Weights of a small transformer language model: no biases in attention or MLP.
Each number is 500 + 25 x the weight over the matrix's rms, rounded and kept within 0 to 999. Layers, rows and columns count from 0. Numbers have three digits each.

# layer 5 MLP up, 2048x512, rms 0.0539, rows 1892-1913, columns 384-447
524494540528471481520478497515494481525526506547479476524497495509498502497471471459506537485523484483510522479488488497520476479500501446526454476531493457502442490527485519511480481452499425
532527478498505448501518504534540471481471545500490502495505508490525472526492422477521423435472468583519473496504508491519515489509466525477467485465487494524477462481489541467542494507483530
499502472524496496568513528513474456508457494489445479511491562480499527478526483509485473480493530522526516461548486506492494491521517477525490458495500554483451534494482512479489498522499478
489499498501487493503474444522495495531505518479532521521484454487507480470510501524446485533477469529539517533529504471515497468496501497550510499529529485524536497532457534469470540501493528
489468514494505507483500521516472465466523490502478483498514496518507502519453538532513495479530521514511491475507530453466509486533504542472513514502487480523483471511515502500495528467524503
538512518489471525482498471485534488477545457517501519459520492488486497499536515511504546478531525459445555514471531499520511510452517506552542471482496483485546469505454528518504573525535555
535517541492482485488513504517520491500516504500508490511532505481466522499515543485529481475510521520493465499500481513503484472503501496512514510432481509489508504499494492506503468495477504
452512500507492513505494498507507508540497505449471503474472530492508492486488505484553506512511483488510533524543491488479478486487488490514556521522505439492486513532472478476514507522491512
487476462475480503434504491519507492514525449494517489480462486493510511476512491499492523471509469477507477466495461493516503512479513524502487506500513500535466488495523520475528510525492479
519528491523519457491513496567442515474524499531526474518465508539455491454519527524485525543473503469525478464495497511507520498491496541511495509494445485510507494461537460487518480451510510
522531540528521547485524512507522534493480485492560533494467461532481490503494486510466469496558530516478445542493505497534532473524485518536475546526531516467497489500537522560479452521539469
504475487484505493535518445504478480455493504466511474492527495507506489530499440506468472501552532499514470505565478513472498487465529571547484530476444492475477497491520506480506515473507525
502470485502493474493483509487515507485448486470479505514497491457491547528480519512526503515533505534488439487571523487516508481494492516495512480552474512530512466525485530541480472456497494
506435519489499542535517506533515425511503524541512480500498502488487471489512546519511543474476491430509470508442505534508458522549511494486475496493501464506464490471516485552543488503511514
505458469520496513506518517503523485487508483510488517515482540523502463490483489494464532526479510491489497509509486561518487479514537469497490465505502501465497501498506501461524487489478495
540506532511491531519536534517502479506485505534536514478483499545516496473492510480531486486488518526487523496493521522503488475497490533480489501497498511515480499492496570478499521498477494
484495509492501547540457490519495458509471515490457496473503540483505498511534487531505527458427498481504546474542486510525519475511450486529497486569519526555531482493488519572479476489504526
487491476505552506491446492492512464445476519472447506499493451488497494540508512507547531524506513480488486504472486487505521453519501499522492485526451543530482468493500491518498496521478484
482492571475534510478487489502516507560495533511509531497499490523485477500516469510548482482481524537436511448502542515522475504521515493478502504538516437470504515560501540555462506539497480
569542508492491511473506472485463544488499428524506531559510494497491489532488538507478508555503453463505502479452501471516491470466484494533519503483495474509498527515483521541518493464481439
505509497464436512494472485512523506463478505507505481499462480495470509478459502512535516524481454485511478467480532491512503515496485476554493456460475396483488534490527508571459560514495522
500551491467478517492562507519499507530494490498483516504547486496513495511481512480490514505556490480526481496466501506522515513500492458487498533474476478509478507499466512474448493493472468
# layer 5 MLP down (transposed), 2048x512, rms 0.0133, rows 1892-1912, columns 384-447
514497495542482554472495507515492545491492472512479510507534476503517477496514477497507504504495496504453533494510495468505499524525491434504524456476482482510454461494545521515508464513515466
481488515541548484521489460544513474544452501462533480486482463502445506520499511502511508481485463500543460514493461504503482469506498516487454511519514505490528501483518507539504485496501445
513479486503494497513522515537491475502565506515511533456524497483469544500460496499485479511535519507532479517492501508456490511492504511478511516521521475546538497526475494478495517503484497
476470521489491515489505491486471498488500527491534516490497492499495512485450519489489480514481517534452502482526516531492455492529489518474488537504473511503518496505485543540519508511476522
526484485516510490467527515509518495513508459535499490459513494488551560481501524512468539509537523478511466512492508484501513502505471557494499521477511493519518492479506503505536499494484486
509517474530505497522506507505514478461482545493495512495472500471502494467482519532521457553506480470480472498481488481493524487486500478514526534555506540475551540546502498452499536471514523
508506516504520509500507501515471486522464518516484470492498515503490497472521494511496501512504497525499534515511506512492496511506516516489494496505497486478483498524512486486496501489515528
496508512489519521491487441486473497527505520487505531513471530467497509496495534500520506530482493499475502508476537510498539521490492526491486470498489444472526513471485501467496494502479498
502522543530472476497465461516524487502491489472507504524479481437521522523506483457447470461495499514527513486485504491511490468487477528502514517536463505501474508486519525513468493510508505
494494520542500464515465526528472527486539459548525532510535507496458595527478517493511492499507464494487475533504459530464476507481503486499487477443484525474521509518544501504479489513497536
471505486452445493447494482512486564435471508495537491520532492520551465470496492513462495533527528504466530471538498501487534482510535497505503517503490484497516491502479469508509508563518520
502485498457510536520526507463538506488517509493486474533488483475508516487520504513433501491543492515488509496488495480512546539422513535506534552542428499481515510495473483510535510490460492
512490478543520461500510486537537480513500480512453467500531493547511517547490482507475502486509474489476526506491477477469464537495501501544470521512473476475513477505521475506521486508482507
509496480524432502546526511515460494522479518494486501524471565513423442489521531469506501480499529498494491527467500501520431487506508487489500547529494514515515520471509463529518483501498465
463495479506522507493508455493510474492526502498540458454514520487511507483517479504505475488494526482500473485514534541488521526504539509513505492524500512500488483505497495512515498485493525
506470520482514490487496516503478478503497495528455478519555471482501521526506546521524516535482503470515546507517535504495463473528492505517485521505487539479510486466517520452500524514512503
490534490491546489538480482487452468515468520480478509514525563522515501496465522509497467469490507532523454503512489504448465481566553492518481527529498508486453473517517487525463509501514487
536522482530517485521493509519479467489513490547466500505486483497513514509495475482478533498498484490490497492548522475471468525506480485478489486509514484491532511469518525544522504494521523
471478527541482517452518516484512497529488495424527499536552513496455512498501485512461427497542469488525567492505547485572541490507460548468489522507495497510519499511533529468472487464483478
485474493509470479536539517482466526536483490520510507499541489474470464505446530546508518466464475486482470535469484515529539529495450478525499534539512536461482502529487532479487552501481527
486485484505489451469492540495547515457505497501550502467476515529472491506508530469470515531472520494522503497492521554466509519521537463465462485510428481509467504499469512492479479555510477